{"n_layer": 11, "d_model": 192, "n_head": 3, "n_kv_head": 3, "head_dim": 32, "d_mlp": 1536, "vocab_size": 4096, "activation": "gelu", "norm": "rmsnorm", "norm_place": "pre", "norm_eps": 1e-05, "positions": "learned", "qk_norm": false, "attn_scale": 0.177, "bias": "none", "tie_embeddings": true, "parallel_block": false, "init": "normal", "init_std_qkv": 0.0424, "init_std_o": 0.0128, "init_std_up": 0.0424, "init_std_down": 0.0032, "optimizer": "adamw", "lr": 0.0015, "lr_mult_o": 1.57, "beta1": 0.9, "beta2": 0.99, "lr_head": 0.00632, "grad_clip": 2.0, "warmup_steps": 558, "schedule": "wsd", "decay_fraction": 0.708, "decay_shape": "sqrt", "final_lr_fraction": 0.0, "batch_tokens": [16384, 32768, 49152], "seq_len": 512, "doc_mask": false, "train_tokens": 443200000, "steps": 14707, "dataset": "wikipedia_en"}
Each number is 500 + 40 x the weight over the matrix's rms, rounded and kept within 0 to 999. Layers, rows and columns count from 0. Numbers have three digits each.

# down: layer 2 MLP down (transposed), 1536x192, rms 0.1, rows 550-585, columns 0-191
# up: layer 2 MLP up, 1536x192, rms 0.134, rows 551-586, columns 0-191
down550:503495474498528468537516508465517534511498482510483459470486545501468510479477566548471478444508504496490503520492474467516507502506535439488483534508519490506532498516483525486502532530439477550488533478474499514469477557536503496461466474511492522528480474518484479510505500517522527517557475523533545477489460480546462499555514518465503517524507548499493506538457468512475447480537504517462484526501466518497508536520478526463474532498506505508499445471526498493487482510469523450538496516524514530477567506453486497522464464501465484525512495520492475499491487487491509516
up551:495499488489530530495532519523478504437465476509505465607523533490503510528449480496505539513516526420495472478474527520549452466488426504482492477497527490498528400469463522506488464524547499481413486524571498478554521569495529526494452542484474528490493444496561536498507483525489506454539527535460429502493497484435494541506488474477488489510515499506529493476483430534456462454523526494486467475536516511446495439450469512537484440411477492521440467484557471478531506535494588517478511525479464423581462468486493470497523503494541488506495483465547477482421505460483523495
down551:476472503527476438523481491491515536519518480434476460512492555485561506509504538505553505459516488450571503465522516467524488500510514489495514449520525480484545533518468485557488474478506539541517523520499484498498518538508504534467492520506516535477472522431487470496442521433518526549512443475528527492517547421516487520507520537507497467533503535507471443451495502501496490506486505534492503477496503515463553514499502515507521476489540493532435477543471477535511510493512452498488470485480514515475508485511501461521512475484485494490509490463504573495529512484461522553
up552:539583608486493511499453470531527594446479477526599498552546507510475468568518425428410470448414481456578545511532487444486490486468477429437521459442534506456514541522525495442463450549512463561422478549490491504538564479561474560532456507496525576452500494528427513514459503450569508501481508480559477477487550404445542531538476482441508441516406506444545479488443426557452430472537482500563465568553519518493480393536497439500527491395482553557473496400457475414500501536504528512550517427477495463580477487482416444456453512460531577511462517442509533504401440503513489526
down552:573532475504460464504442540479494568560505471521502493503562465426476537484508482483410494454516477485535498583535507491487513464481516498475437492562486480485461519498555518455437514597431479591541490495455448482592528457520478423491532495492423461502556532486462428474426476460564487531485581460504453505357517489458533492548357495359524476491560524474498504513557476495556441376481565514489476605487528474545489433561468576426508481523542505475488453533414534487390510548492455434511565456526535511516498479467519472485514472554532466604498462554519523536463491449514522561
up553:507487535494478541498551444453523504464541441536487465554521558510437535465469440523468516477498493483485481537459506470506521526506447533507479506506564467507490417517501555548480518562535494533462452475530493480585498516494499515496495524530511527521457490534557531515602517543518506421553472507409420485472435469507451535541535536507486515543469509498502508527475402526490471454503466515496495501521462515473559420483490508556492467455468468490456502474554458494520554531482556548484503476502444351542476496469477483486469491528527542497547447490497457433472513523502472523
down553:512435516520461420482568530493576561482489569586496525519433586467449515535508490487447547502498496517543495496511565526513478495577469479414541502411514564535548505442553447494542428492511488395533499551507517476460481448477472481528471504505449501505465511471487498481546531481476507538511482493484537502513558511536510447481471492556577577491512494504489473487525481478466489453500535513528469550426539449476426450464537510494502539522470497511442508508430469502516524492529477538461510523577515545507506489496531481507500484510447523545455524498519565520445481492479478503
up554:558472487464497538499543484475511502470534477515483463559542520468463558505455466444457544514481492482503507538468528495643484464515410515516463484477524479461480464527533544494504470529524490492432501489538517519556488555505516602476476555517458511474498480489505525505518477529516519460504546469498399474486514489469491475515487456507470508515500479493531511498410521557521522490486515495467451530552526482469519466451494530603475469540523507501451465454527464495520502540498542512508524530553461484531503482506481503489476500470507479482544514456506494481421471444440517529
down554:527486542510516538511534494530481472495528433506529539477573528516524506500510538498483508474483552472496496524479551474519455508516468520482567523525511472513505467538485534507496491514517472564538536463522498486530488497554504490496464534509434527473549487495457484475449531559515554512499530536447478488585494466520520566547522500452440460461501488505501482533482513505536497438479480551459471482497531509534479528469506497531466494468566480476542514454478542500508474488515551492500488496478527503539504509556474532507473501488503483470485515466496549484510471472562522483
up555:514476490499553527488545473485499515475494511542522472621499532488474517507480471478469529535502503452471460484473535521551467477506433515491487470450535479488500437475488519506507467510514482468457485523558475494536498510479530558493475539506443494501505458524538537497540511532490528456531525522470421468492491469475503510508482483507471508499471497533511516496432458535489491490501494475497468485546499502435490424451475503543489433462450477517462483473518484493519513528491536509474538515484429428543482494474492476506514541494522504539530494508509488470459459461437515523
down555:517499490486498523522509500500509500480508491491525474496492544510510525478471480462487497506504500457492457514500494524523471496526489471517479468511543514494486498508475524484513502524545509517453509512532491507519503529522523545509466493527482474473487477480462487509529473479479515471461523500509521479491492491484505532474504524499494546502515495510507484469501528502486485506515485492490484465537495501442524513474508492503500488505485506522449530496525463519526471542474529480498509522483503531501475486471485469537494513481496499499513501505521460465492491450464494499
up556:514537515487534520457503474480525549512484545546533492574523541475472492535473457495429522515498504463474444522518522454591474471473465494484476484478529480473492472459477505465486494557522510493456438529496492499528510549538461566580546521508497541520498489514559503527504567541521508489490509446498423474497466442472486474520473531505500501513516524491503525488456475539441487468478536448461463485528470470493562428512484523582510461479479512486481495495488472494530513488490567514481506487442403465538512492511445532547452509479480481493539494499488546514423469546514524515
down556:471533468520462480500519502524515428489511463461500515426561555561512502447520536545508538523504500470449523441496499489481485490479550505470461520525547495469416495517513469532449464534452453493513551522527528531511519440551520453554486495506485454530515485541521493495505505541471524468519446521490579505481430477494480515474550526531485425497472496458449513497468554522600466542479540454452508515534529518496507513560476504446494457520542526500464478513503481480480502507499542481477522481477524531542558515501505529487502471518483512459517489456465331460528487487456508519
up557:444457492536509390437517399479544662468524523519510470517500560440440483516557537518537504446424482431535511523490440517480475528488493535474462449473545553433487392459506531455582450562529496497512485441473446493512514474459448538405484449571483573507538504503501592500514534479545436452464454483524460516420484378519506456522532436419533457503476485551537474478498456469496556526503464568474520556531400544470471489513467507584505320406470514501510527449471432490496533465478520477522481508498419504509456478436485543494525463527473445500514472457510473491479488517487503509
down557:524419507497407439556532549493509466460533526509522541561505484494539529469477578510523578437460503559531448533503545527502484463471476545476511468474508541439468464612551500453503422507539523527547499551446476503527498485592518515446513559536506529493545445482562398542492417492498479458586508497468473502487512466551547402526534453419495464511520572535468493597548491478445563503536445592504529500469491451552378549468453504514524523517531397512491482532574517481465546506514511472521469519500470598476536517551422526510513449465473507469497482430486503413470504482520498459
up558:521462523511548508470552492532487506488481513512534441546512525470456505532456452466519487522476506436505461475498484528538465513475444510499477465514495495496493433459492475515511494523519491491475470512605481478535522524454590552505489535498481505469476450489518508467499475515460495469508530535516393508505510469416512527509468519494499511482531500529492479450500435560500493461494471513486452489528471475489496441483507501553525462476480485568481507494516473490506514538502583554474508507482472412551433489499499478521516504517500540537543528435517500475489483440457508504
down558:461562492537503497531451457523476555466512465449489454491498494550496531529480564458514507491515536509512532547493499517507468530469539496548532562530464488507548541516502468473488552479435508481412529494482496499499503479517507472503490481468507526519512467473462506471466429475522479528526465507515498504487514460467540508481508536548501535469549510507527509506465511480494451464514467475486500479486469497471498478545525528507498517500492521485483543507459537501483468529521482564524507484548556516479497477449514523502542433494489543466480537520522522514463506479536466459
up559:486499596515505531440481482532522508490487513515509540494473500448475519422419459487539499562500400425492392469497479532545456495486483534453452517539573537511554488416479528517457560493480432518489438510632505502479452563439512506545453534468520512561479478497556550420549530494492515446556561476428447466488412602415551528555497567498488579522586457451590514495479509499538507386437569506536440445498496479460574463487519573497516455450498499460548503416595453536480450548487514472458503415471511493566478474399461494441513525541438441542563504478557480429513561465517537592
down559:514533448470435523482500476477475479500530525523468540499487554499438478546533503554480498543498515569541523545468493488521424520531465489545490483584552460461407497510493499519538408520488528503446513498432410485541507375471470548527528457521521379483503437502451505579448507469471443386462541531553519513467456411511518461501466467534575453519436519535508483542524480479501551529548413536569502507498501530493455524455469476513521560526469509571411490513489550440477535511515510438522485625536542576421466522456521551611509487382523499565456513530429478545513484463443426452
up560:515424432405553566509559501500513473523477508506442465553574596555464450441337499569452467458500489525487501488529524496554529504501470484445577493527558524516444428522521511505477504538519401510424508488490388488621524625514478582523517528515514456485485428498485583540543438431540504438583519520533462476524428535472407574518538504436528564517511465480575515532428458578467406441499497499579478511500456515488450501458513560525531491498470484513423519510435534489496527524465521558500523426443398511519497476485450452557509471471506438427498498433508438438533476463546368489
down560:485518476456527406511533506504485464535521438522517515480454499466421526446556529458471528452398527500448467475485561575520411428492468520508574533423573468511507432484510548553555448540490453533585479454553518486542524546554524422444469502539441504481425386486602520503531457630474508394560536554511506492500456528480467511509518465550405506485492501465518525569420522534398464507454542556512432544462483508504525513483523526521488456515491414494522520505601502529507525496521516425520502469530493553528456506460456467492499493507530514505614376511517482386517430415546450490
up561:466392624538468568471475587550558468533442430485531496522489502462507481467498466489479626442578469489526414556480493523515456491524505477523440557500518429455496528529472474558529517499549553489526518494449544483450499418563457497554494522467492496491558430500573520478512481634480566511561538466381482493508464470477514451491509457532472466433518459446453547583419462544459479507491466397469449459502566463440577489483476539534516509490535392493487532521464492393548558468504590523435545446554476422477543513495525556468491557488556540539506485495480573543498408500530504502
down561:549527454477498543477576468531441561521439521471463469497493461489600518527510455446432512413463497507547511479505546471481523477463584542533530460501547545484399515513525542537413522524477542480549485491518438512411478552483507460466546527456540502504484544523470473464499394479481476528459483499556481490574495466540465525514509480414535468528470499495475497497520524536510490454505558606483547562495495453529422455433503557479484517478510509586463423526574468534562540465497477497543479513500506624508550502463559521569518516537563478531544532501489496444467482506439557437
up562:538467487506528504469525497499519523480498479534512486598536548500471510513469464468480523510508510439485487507494513507551434504486459502516480469484520493477497425471485491474487445508534489505445482512557494484550492518489511535510498548524463512507483477517538526497535494518511528477541555540473373476486485467456478500493504498490486513497521523504511501492459460512498497464510504471487474491537489510458513453469461511554491447487472446495464484478509474490509513540484567516467535500481453442552488501487483486506479542472533508518527497455511516476456474466467519527
down562:495489498499526469520513498508498520516481485506504471496456530529503516494493517528520537486512473502520482534517466509506462506509498501525494497523525497517505502503507483480482500543514517489543501500523494508518490499507507473515505519495463479516477495492463512504500484480504507507467498517510486513492475488494503504507491519486475523482504481498509512490499481480479483485484496500493492483529498506481488504472488502489480476497493500501506485501509502494502509499498537511497537505520520473481492488489495503522503518486515516482510471487489503497476505471516464516
up563:549486511520501503471577468523503482459513459561507455567529520496431523476444487484440519490498496467506533511462528502492496475498452538472461431497539467524455467492514528488488533492535445489483453506503537503579503496461491545521523534536483508488430501512571488496549518568470515489518529497450416479544491439468489488549533490492462523534483481497503518513445433550505540467494520462544452509538500507459525446496480508561492446481450483537473492453502472476531471513490528504477543506541468383530487509519489477484470570472528553526544543464506464423495452472496501540
down563:554467439499542523502528490498533490499563494529461514544496476576485498516439500502493491478521524521537419530480584520520525516515463431492533451532531495506405496484541560473468488600493488484527519506442483523523553503461451553510499497516478533508429505493505541525557511519515527483463534418507529496512448496483473529500481539471461463526531437490495523523501518482514485493481501452533493553497505463538494554493481539529482540513460549552490496485504463545486508479533543547548530501532469505491507436472429465579467457492486475530560495536543434442425504537475528483
up564:509463505513483472487481567548514567421514451523501419514540582589461482439428490480437524454528511409520501517493512484520459447512495486521498492503550487572551496525436536483495466552538500488459405487517466500547487530427564605565525559526491497533380487507514490532471447544549534488539518540475425475458474439501414488515515510411508500530483453504447538568379439521454446485530459499478504468522477492444509478368525507498491383547430435550421446479503521486468496505470511574456525475567439438528531464479476503597453549467541531489573479404529574506518508460420454469
down564:525573491586480535503479498504475534534506483538561468393476513531450520468490506550500517459517523456514531506506495451554456553451491487475489550509530494547456462530494548502461588556487452480509548534522528491467474511480547466453490521478439500534500540474474509472494501507490474479481543456412517463457434516444512507487482484525535476504461527505501504528502454470465499504432516510458433473545513488517493515487518503525449490506474481526506486483510483518497468522499477580536455432460472498465466470544514478544477446520477502501514458524544494527443564465510487536
up565:495526575471558520471563478489510546495548478558535496532486567452462534472475527514459574480548477494515530536502518514552482509463473519489528464455535488508485509451502467520540511615467453501506511512483502519515481620578505491480459582552500511454513514487483495440503478478523530530523531482527441483515505498450558516527502521540518546463492529514568514506486427543505528462496498517431476494541492512438477439511472538502481505483450511524477525484497475524539471498469599514473523477489475558462496493462468531474476452496493479494545547424495488496496530407564510505
down565:501489525466528482525538470472528493569533493541476447425494485500443509475423482479475490496486476530482533543452543529553495456524481509487486492514469517480521473528510511460462477563471509497494527482484512501546487506420444553458466467507428526462464515497539507448490488477541487441487465489480553482497492498534441498513516513501492449491482515460532453475455540528504483481508526496533461505520528467437485447508472511539473469544467454515473467444544486480512512552502483469488521491480443472543550476491432498466512514501528472474539477501449485447480451541493550496
up566:500447507495502533473524507501500532486457545491536446617485536435501530555447514448498511531492511444518481486512519495517464539470468490461474486483474497507514429475518491512467472472574507485459456510543494487518498511483493541511462559484461491480491467479528513488532496483518493516497512522508411476522507471461537489518520501481498505462508461515509489480472479547492496478477484498492508492518494483469541421473477510538510429495497526476487503503528443527489532499489563526483498497465474437515466480480514442494510523501468512523535518512532531490477507444478515508
down566:527507506484464482530516504467519455463491476470466514496510519550502549554473512464517462511481461503481516490490529462515475459509505495462531520499488473490515521485522525461494561512469484515548493464508497535485453546547496530511482477508526514499502527490519501474520541504520520497515516495508547474511492514508507470508522521490520496526467493451487522481495489542507443510530535519428527548461532553472496497510498477423466482480516562469493514456531567505543467432449487495490477553500518513469506495496523523438497492461461483462492486519477514520538484469493481567
up567:454552457635449473435448500500441617537475419481466569534546520524531521542555498402545465494404489443517505550430467528470518515495502457458492479503500491469521476567529542457561528518649492438497422500525494499510446473476562552503542474498550512541448475428587438560462570494490435471465526478483461492371466408486466512539527492532426457557399546505572485454467520566526523470532523496395494526510352524438570378530454448494470512435473460530493382501629495509422541499489506537468484498505488364514437509554503555546495492546492573485585566436436478430416598475392528475
down567:492487476518465441513553492510499556410464513551483459479489545503445573470544540416574516508482409368483514519481469509336501495499587542567454547470421474536419535507467544420508490425568463465579503395446492492424486533401451469415460505527482493550472525546469470490602453496527419454476511515401479492482579504508458496520556547484528605539522509508498532471474608537513557423480420444513434479540494533461479462498502440446516483512441371582552485563475577513525419484458536540483473539496594486554368528573553574628500574582511536495495532426534474496511524453449475505
up568:509534528572522506516515493508479526484519487535480517572511499474486499440504447510491566482487520484529498489492539498502464445536439541521487444500524471462482491507467535486489509490471505488481462509490554512559540522529475506459506554496459509495493545492544490506485534559536509488460499482502424469516499492501494474513443495489483466484455499507469501500414459519545488473471568510444462607550510494500551457481467473543476485519459504593503457468546480497507484505490584544475526524528477455542499486540506476523459536503536488563490460449491461478447450510517580494
down568:517543525542513544491475499496491496515405513551416547535554498487439461453497442599523505460480530574528470503500551494473504447574459457451483476611528457482419516491460615505490557559527470505491452514497509507553619466505519473491494501469439445544409478504492524524548546540476466504456534443513520487523474483508430488500477519460459509558446458502516475487453438547582489460397514481525443550559551455550502544433486468588497467547512451538490478487479429483513496579541595579531474480454473451453419471459451555603409441490504465555482465543497461461508484508504527509
up569:554526485442528579441503514504519498506502429473501547530511518472515477414474484529437570441531583497484526539501588571538544462535439487570577513506568457490437472517463491462542433551514426514452496521408549491459512513556488475495535520501512509539535501569568502538536463497519538442482619418500470490520440516482540549514496495530490566500525485480464508565464456518469486469440566440505435576522530499536464503530417494516497558380481436506419478513505495401540515473539606482522466496563485506485557483465463477520500475418528460554462536439496592447529493523532467514
down569:445573560548485483523493496489468452477505426521545480450531502533501496472518455537469482427462565508442460506526524530546503473510519569523495432553623516508487485502477534498501477489476491507454628505527484504562487465592480503493524397535487478499465446541518527434551570457417467545570552525483489501467512476515489508487433556507544535532487468535537497449455503489535507536485481452463499446511473453512467558518499497544453575474491466533454484586469496466507489537495521495499520520462494435467477499457497486521490503492563477474494501537580386504434535582493477478
up570:514491502449468534467522474486529565393515501565507473544564504483540516503475498446470571467489500471497478549463503479549463509507455493530492502476590476507528436522531462476500525600539444477426440492482472490580530549521498555464520521524479497527503472512535548508459479486550510464525498489498415478409447382475499520513460498444485504506448538492559530525476481525440433488503488487453454493558495519437492384456490526589479460485474476534436471520546429464519490506481635518499528535505449434520469529449470527518483468489488556456547584484496516470439490476512469508
down570:510488517486481552373536517511503482503487459450515540393584507487496485518518486468519503528434554497525595491510533467474499534413516485546539532507501543525505506485481505472545496476500491491510537515475485504473473467541575467484504462500488519494444528536454507512501487524472494418482486452527572549462523516447500502513527522495484478458488519500512477555574573507491468493495473507418540506501479516526463559514467526485522529496562502492524513534505512506525469526502509491526528539455540505507479460508459514450530483450481536489450522436529423551539486406536498476
up571:534522486503494550463516456476513514491500466554486475575529532452475531539454449483447523487490501462476470527463531528590493520479426510503461442440532486473421463541504534498502468533513444471480437509528516486565505504537487557493528587508474516465485472550539570545536492552486516483552542496487430482473536454497468491495507490520487492519451513513527507515468425560506469505499489484462463488543514487488535474424482487518457452468437479501497460469538506467516548546478584490460548504514465414614462520481471466473454504484534489584510468484512457468448448457429511524
down571:518518590497489449467466515495480516561534503468477504512455550494465551449499516499478510497546527485530497425514502477498495501455500500472484444489488480510486509484452508599546548486557469448511527574526503484521527454504493452521492516522465525485448475490500496484502463453494488498474517474540528498469476464451544484510487507536545504555472453534536428395520567489556558483477553453493504483497510503478513443508472484512506501502480507583474559514518519528494456502511516535486496447532499488471470487463499555550482475575539506485500437486504530503413475545515474489
up572:470490527565509469463493438500497541477504487494506450540533547429486534509454457442542471515475491486508491565484518519512346541515443526532431438485486498474543385488511491461478499546573502485483412509586516483495485522536457563491497514476441528496529493465538528466491443446495486496489556486487435511463512446446541511529450473520487462483514480528544501544460498571539502501500460504432486482517449493467490388434442494598501453479460478535495517484526470496475530539508619554478510519475491439498496477499510590503505479512467540444590520519523523489470513474389524525
down572:463455479529458541481509504500439510458497373466570518498514608605420541493422560410524490454525510465502535567501547533532399498476524463521591454492544502467540567509511457537548578520396496416498490496448496500500518554602520517494464458518493497430487446492503525488483433514485477433511530470532532485417523521497506446513492475580474452497513578433453487455480510505435460509533515506403490501521506519430502452539482510422481512496476561493455484504529508514489455469492474554533503489473482516482541424453573529532567479417475528441413582487476424537443517460464498460
up573:527441505501499527468541473511490504472512491544507496565541513479480522522461468489469519531498523443502477518475508518576455477486458494479480477483532507450491445475497509500472507508542463480446462523568477500587478526486542569512497583536448503526448471496530576476511493476507508470527549511484387473465480462462512522541496500505483521470475488517536512475475460533456504471481494466491470489525475495460523408482492512569506446489471484517460494473507465504481526561499552517463506498457456420589454479479527500523514563514505520511551509466519537463462488503460505515
down573:497491528478520538544528504518489497496506521501523478450481539493499466466496493526517501514494501519535512541517524461499490532481492508478479491493470502537527478496511505495508491495484505468486484511476495504477519474495498505526494495498513487495506526476487469490511471482534474537482500508518493505496469501492507495530480486495510533517472508477524485483486468503506507503491502489499523507508497519504522476455458503509489495508517476460507522540490503529493494522472512503486482494545483507475493501508496480496491492499480513506511479513520521510517500513471490533
up574:512444605473573537502568560512531528516493532534494455522499498530462413504524402585475649487497493474550494482457512519487456531403389528585456503575523447584426501496455496432474473519502535618493536457533496480492525515479509474504526465485487519475465521546490541508582436499524579451634550524444453506542485436549444492484536435489490402493484465550467552551407423457430468382534437554564436549487470514538478482525544635573497467504502509508445540497426515375481529486516534559437495469446527420584385518533457401489460475411603501612513489450550463476557493444504498509
down574:479582447523522515526441473472461465512528553459494551509567520599434541503570610495503417576556531468532525560449519533535540519456542502376497511470535493518543485553470580477540512532488556494485422563492506505537514503447495453417437475474442523477499469500510393421553517523600512545542455498492517497525443440476504559433479531389451484492528501469551478395482481432427580406527467530512520571503510464492424470380570639451519396469453482477400428475406602482449434514501514496538572537457411509518427430648582562518482446425491490556453519506413534636435507466443525558
up575:504495516500523540473550531490485549491479490536533483583531536472456499489470453460480532518456530473502484524489503520548478478468470519450502464449565490471491377480469509455522523527530482481472501507560495494569500545491518604494487549498500500507471410490550520495503511517475502473521524503475412476482498465479520503502488520451438439467469487516541483519449454518448471484492492473450482540538490484455544442494507492583498470468461483558491487465597485486493537542492596522477515490516454352569454494488466468509502544504520545531553500460502488466461517483493495535
down575:486546455490487479467519500506512551473470494474556464483465560510496499517510498552503501494490522542577465502533487498532462521505511455515560486468495516485448487501473476522511525491468523501494528513507435475492519497501518487487481499520502495489518508442501511508497473465525487567500473537518492500506541521510472493481528534507491517450509494492526492458465497480445509483477500507481542537509525510525520459492472521501508486523516488481495577523458507517506508537488552496471481502498503563475464462529531499505505464503496482499514564458509512531532573474479432497
up576:512492512522518526484541486467483577456513464493496488574483536455480524545461475483462524476507493488496492484490523523554485520481432530507514479460546480448505450499495553512507473531503481463414444493525502502538477549475514541521446504520511510475445447517516527474509497526494514400533549525469416466479484494485501501519506463514521486523503511549527504488450429524495468445513526513505491517543501505435481392460471508552466432469450479526443517463556494470551535522478527533477554494531479445542439501452485469466483505497542539531552504460505496490444492497485499490
down576:527460531495516507477484482504509472485541515532470499534477524499500535504491530475514472473518478494494489480538461493528492531529484512500498487535496540493515485494513501504518510495429522532459506499493464505479516561542448510537464548484502517519497497491449511492505506535505503465529495520489474473492484508470477609536534498528535535520481479500489500489501456504503469452533506552519488519460541481490466490531497511516484495497532517491481553516504525469550512508459495489456506507461513470486500460438472439514518471466520502505503519560511494449471526484523499517
up577:520503498486522502495499476471531516423524504530509461550543494496477541550497500491495534498488535490491461492470512507524438474492468529490458488444491467509462371492518523472497490528525466459479430507552524505569473568536469525524508547499478514540487479537570526558517491454485523510538542547526407471489498471489485519543502486537464521497516503499480523510492454500470487495521475472435458447559522516461583457454480542549495458471445499489485470458484476496532531580469556486499507516498458398527476507479470454520506503492519464510542507576491495450492471460477496541
down577:504524512539508530473469527506488516517527493551506494531498564494429467501452440462480510494501474512488399502487519461485469426470544515507533464535488464387548529458501534521480525524495484497499496464481482519515490512482493478489474480534476560475509494533491517485529550491521502470526515518466486467507490504527461517514492545483485489475522497470498515406501476441498509445499514453446451491513502535496538473537416458558482449511468486492492505480524507483473498524484566575486503470498429467510487518486498530524534480502454470424547468557544449531464508513539579527
up578:509560505547489422428423519512490639436480416456451466542445621472523540553510437404501478521485485504534561507444505527491472529481511463507553463417495479437508428510494464393488444536575445487466522487589470502482493453476564514498530513486573503486451472537688460449496551449506434432499553521469476497404510428415511501474469596474470497523494575471486505485457471541471525469487537536451528558538422520486524383466517428505471508417467473493492409511585471456481477608501537580479473539526496368512496522482487513530510523477570505470566484412533537365415554530314444507
down578:489521504488509492538524464527499614418556618503543412452504543387551535457392500457482512529535547461441590565507538534483505596533555496470499374482444527476534426360497455472534533655532443481511584495552520496598492481484439556464401536523535600571598452594546546556459414381518451396410502500505545468446507499523465493510488474536485361502449417534534496415425467582413510500512452453445518613517473461484561470530538461467498575487400486513508462465568487531482510468489581595504495629566454432599495483534494487607505581420481554546504475471465546364446413579421409398
up579:536476480501530538494506478478476579466500510538530506563505513495525549554403492461419487489488497481442530529536488494579480486478393496482537488467511458480483477477501503468468445534535467505431493529540514512552485483542495555506430560524521490533507451519545555510506512485531530498492517471465424473488447490435482488564508477455483520516500509485527502494461432491491495504513537446503446475561510494470497403453472535553510480468485483483415471466508507516492472521473541469506514456508417483534517498496442501532497507545467520502564552519476575477479446467478540540
down579:524526537475487534528535494540468465489500486529527523483525474496476516550466508406479508469531524475499523475535523457458451506486466442494509477558542512462517568502509475571441461477495478511491497536532530493467497497521537500480529494512448510477536504516476493506498529505476480468484530516469561498516498535448553541515580524491471510452486509491596465471467479497495467481517527501522541497480509468437475486510520472562553490471510504498453479448574471539471491510517483415548471484438499490591502468545446487506502466490474486527508517523466493444517440513437541534
up580:480469530502499573494491451501481521461462483483533440581513584517484476486431486480514501519493485457516495466491493521516413505481445509502499472482523508514515364473480475487465481527547517481467533522548479502520497517483537512501493514503464491516463461489556504484511486467495490448473539522510406484515546519417503538498523534485491519462511469522515503453480475554489475473482474498487503491529476510508521456497524528530494447493507511490495476518560433545480509533489547525501508514514450457540441466511482510540545511545508509510532473402522497437466501475501500477
down580:460522529535520536513487481490497473518509493519496543508500549562453513463493543497537439499534485508517549495508525485501509522531552464475546500474475506530543476527472453441527515481451522504487542498489466507430473535525499500464522474524445526500546455472463500471509474500491510499525494501534550498446497491513509517495493524506494463508481501465516499515554518466556449515519444490467554478520519530497443499506497474487450537523517540504495579511502523525522463458484476497500489533492540515499508532512476526488511418453495509495492510518466527536528562455510461495
up581:524450483538519526493528496504479527467495520541512480581503522499479515526465469477486521516488508463493470530483503528564461517485451514486486473467527497461502432493498516490493483501503486477447468512557482478564500507482530548511458548500472495505499452520524511512532511520480503462531531529510392471484494466486483514536509494501505520500483494528530494482454459530480484482513499486488474500541501495444542413483481523554498441473459466522463500489526459491502540547493555515475507489480451433567468475477496449513487506535516496553550489481508475471449505467484514507
down581:481502510513548496462475459495548492507513480492484501538479508473481500501491558519506484500506484468509517507475516537503499519509483498482492495558493494491498538504490508513503537497488490489523508492524533501489507531497534471531496483489488518474473489493474502504510504508487476519507534484484496503484480506499491478502496491469527512488523480490503496484518499496492481424486503487501493479498496518483466531515512492465490486512486537494523504475521504493491506514536518556546526472491523478492534478481501493511478483521474499495538499511501488489504505499554531508
up582:531497608559547491490459486525506594469487479542536467547511503510521475481516492527405534433471519480576529538506416482477471494526481477460495497492559494377498455446524443513484452563533392490447424559464542503555566477517449516467520499553535527484539482519448550498512446457476484492538571591539470483417493379386518524527443486413517467502475479561590471517478412520527482431510485440555484532515501539514425353501434453558512463397440500616492563464471527432502467496476562534519479455596470454544486532444418448528494470483547517477522498460548564442474481515466498480
down582:428500517487491438506439546500461596455538498520504370549507548554640514531475493539480581475499451398427432580491505488508451456532523505540480502552501486429443520433533517429458574585501486632494480483478498507559549453448499460394438484480511458493431456481476474448567401543517502554491560468569480496384530435389500484562451474360504515514559541520498507499526454474517484450496499523503446612471485499453494456507504511432533540450442454562537623552548601418491539493479554520524518530486511562520560534470480481447556448558472491474454565500499526505499532512530536475
up583:498558526503604567499495468538545504439561478570488558580544462518531423531392411482481518522551617469476445570464562513503494396506481472475507517499559477488493446477565516488534470586481535529467407491538434516578560534563464482545514540482537564480468489558548488519483495559457503470576556524531459530441441544408544637447465456493477557528519484532496546488521488608529408438507544504494383510503504480498461463505458483492513523490472456486456544514469500502618507543502620558455478530466443433495532504487484536530493467550501464514517447500471484512487526446505570487
down583:499529547439541587464437488506439489511544445595466558540522433517484494463327557448475519453565432537462524508473449490598575399452564538459529429543586516521473468512481561460577515540460493522420428482521428504535528537518411589531375559528495488475554493550614565515468523598464534455586487546500507509515473521440607561524577483534469477485522573457502495456622440488463439537523577430454396415477554484509500481528503432562504533529564526513488507562508409377606476508502494543536503468491494488518509535408422460478496492504419479507466582537506431429505527505487529539
up584:577499542416510540534395514522500568454526457524552410517428499515397483552491433489489436539442413445520531410477496485487450507402420527495584461543500442515521441520506442431433438496511493569478497491576516487527494512498510537471484517477562489396462536466545556415502483484553487483553481503502467497491550451499579511492543497546389479563400543500513529504408324533523421503591472597526503525544441500493413488402580511505477409482466408482422420452501509467523486602525492517509490528508537470591412539512439466497496578444587491543509509516533552479551535431454491510
down584:464465472485538574540542469443540481449458522527469490449519424405486577515540478593519535504476478536416535552556510492540516508566451485490526499458589511484548526467517525557505442445494495494580484518601560505468520499461407508536524461531511522514513527484497539498574520417457576480449483417453491491493503429493518490480495513421557557525456535499489480602550494514524537559498498498541530516485520483461515495473479561551550473468491463523439529471527576511537483459531523507456446530489585605422571479448516526453436442447486530567517504444515575546501443489483597490
up585:546508460438461491459504561490551529433386518438474515493444500499525478543451488481550514566494484511461443547463625529531515487543398488518515461495482538559513483597500505482482468506558473481447503506522495479529496503497525582586461480431505529420454436545584501517461436545488488460514486500513475496534551474565450512482476399473515537477472555495523584580365477595366490539504468596452441536505482435510478499410543553496495495532427492452466501410560478495551582509520508474569469506464564515524441485471487518529396499433576521580604510508550520530509478510474503560
down585:498554530570460526516475477474434498517596449513505535495452489524505532463568461495523518482460503538495552492506443491427488553543541498520493529513543475442503527485520507574486503511507468548526465530415514523515463524433468409455555537498520451530526499480477471455529487471442507488480523467513517520478455499494528574533478631484476501483503492504549469469564513401606446390478544436532504487497491568523563471545467433559490452512568500551540503556482565483461525427469477510484516420502525455479548509506493521514565556586454479486415438575522489474555450497534562416
up586:505488494516526511498552479514495516479507483529498467598524566495456524517457434450482508481503511445479475506473530537534453519511476522521483461457531490468502448502484512478499500504537467509463461511554480488544499530470518553506500535519457534499476466504565539507522496503484509492536517513442394486490458486464472515513469515495475527502480510488494509482452454532477501481497517479483479488526474504451515440452486485552476463498473485521491480475536472484515490546484554504484508517483448432568466503492482495515489513504536492550547472462511499490471468507452518518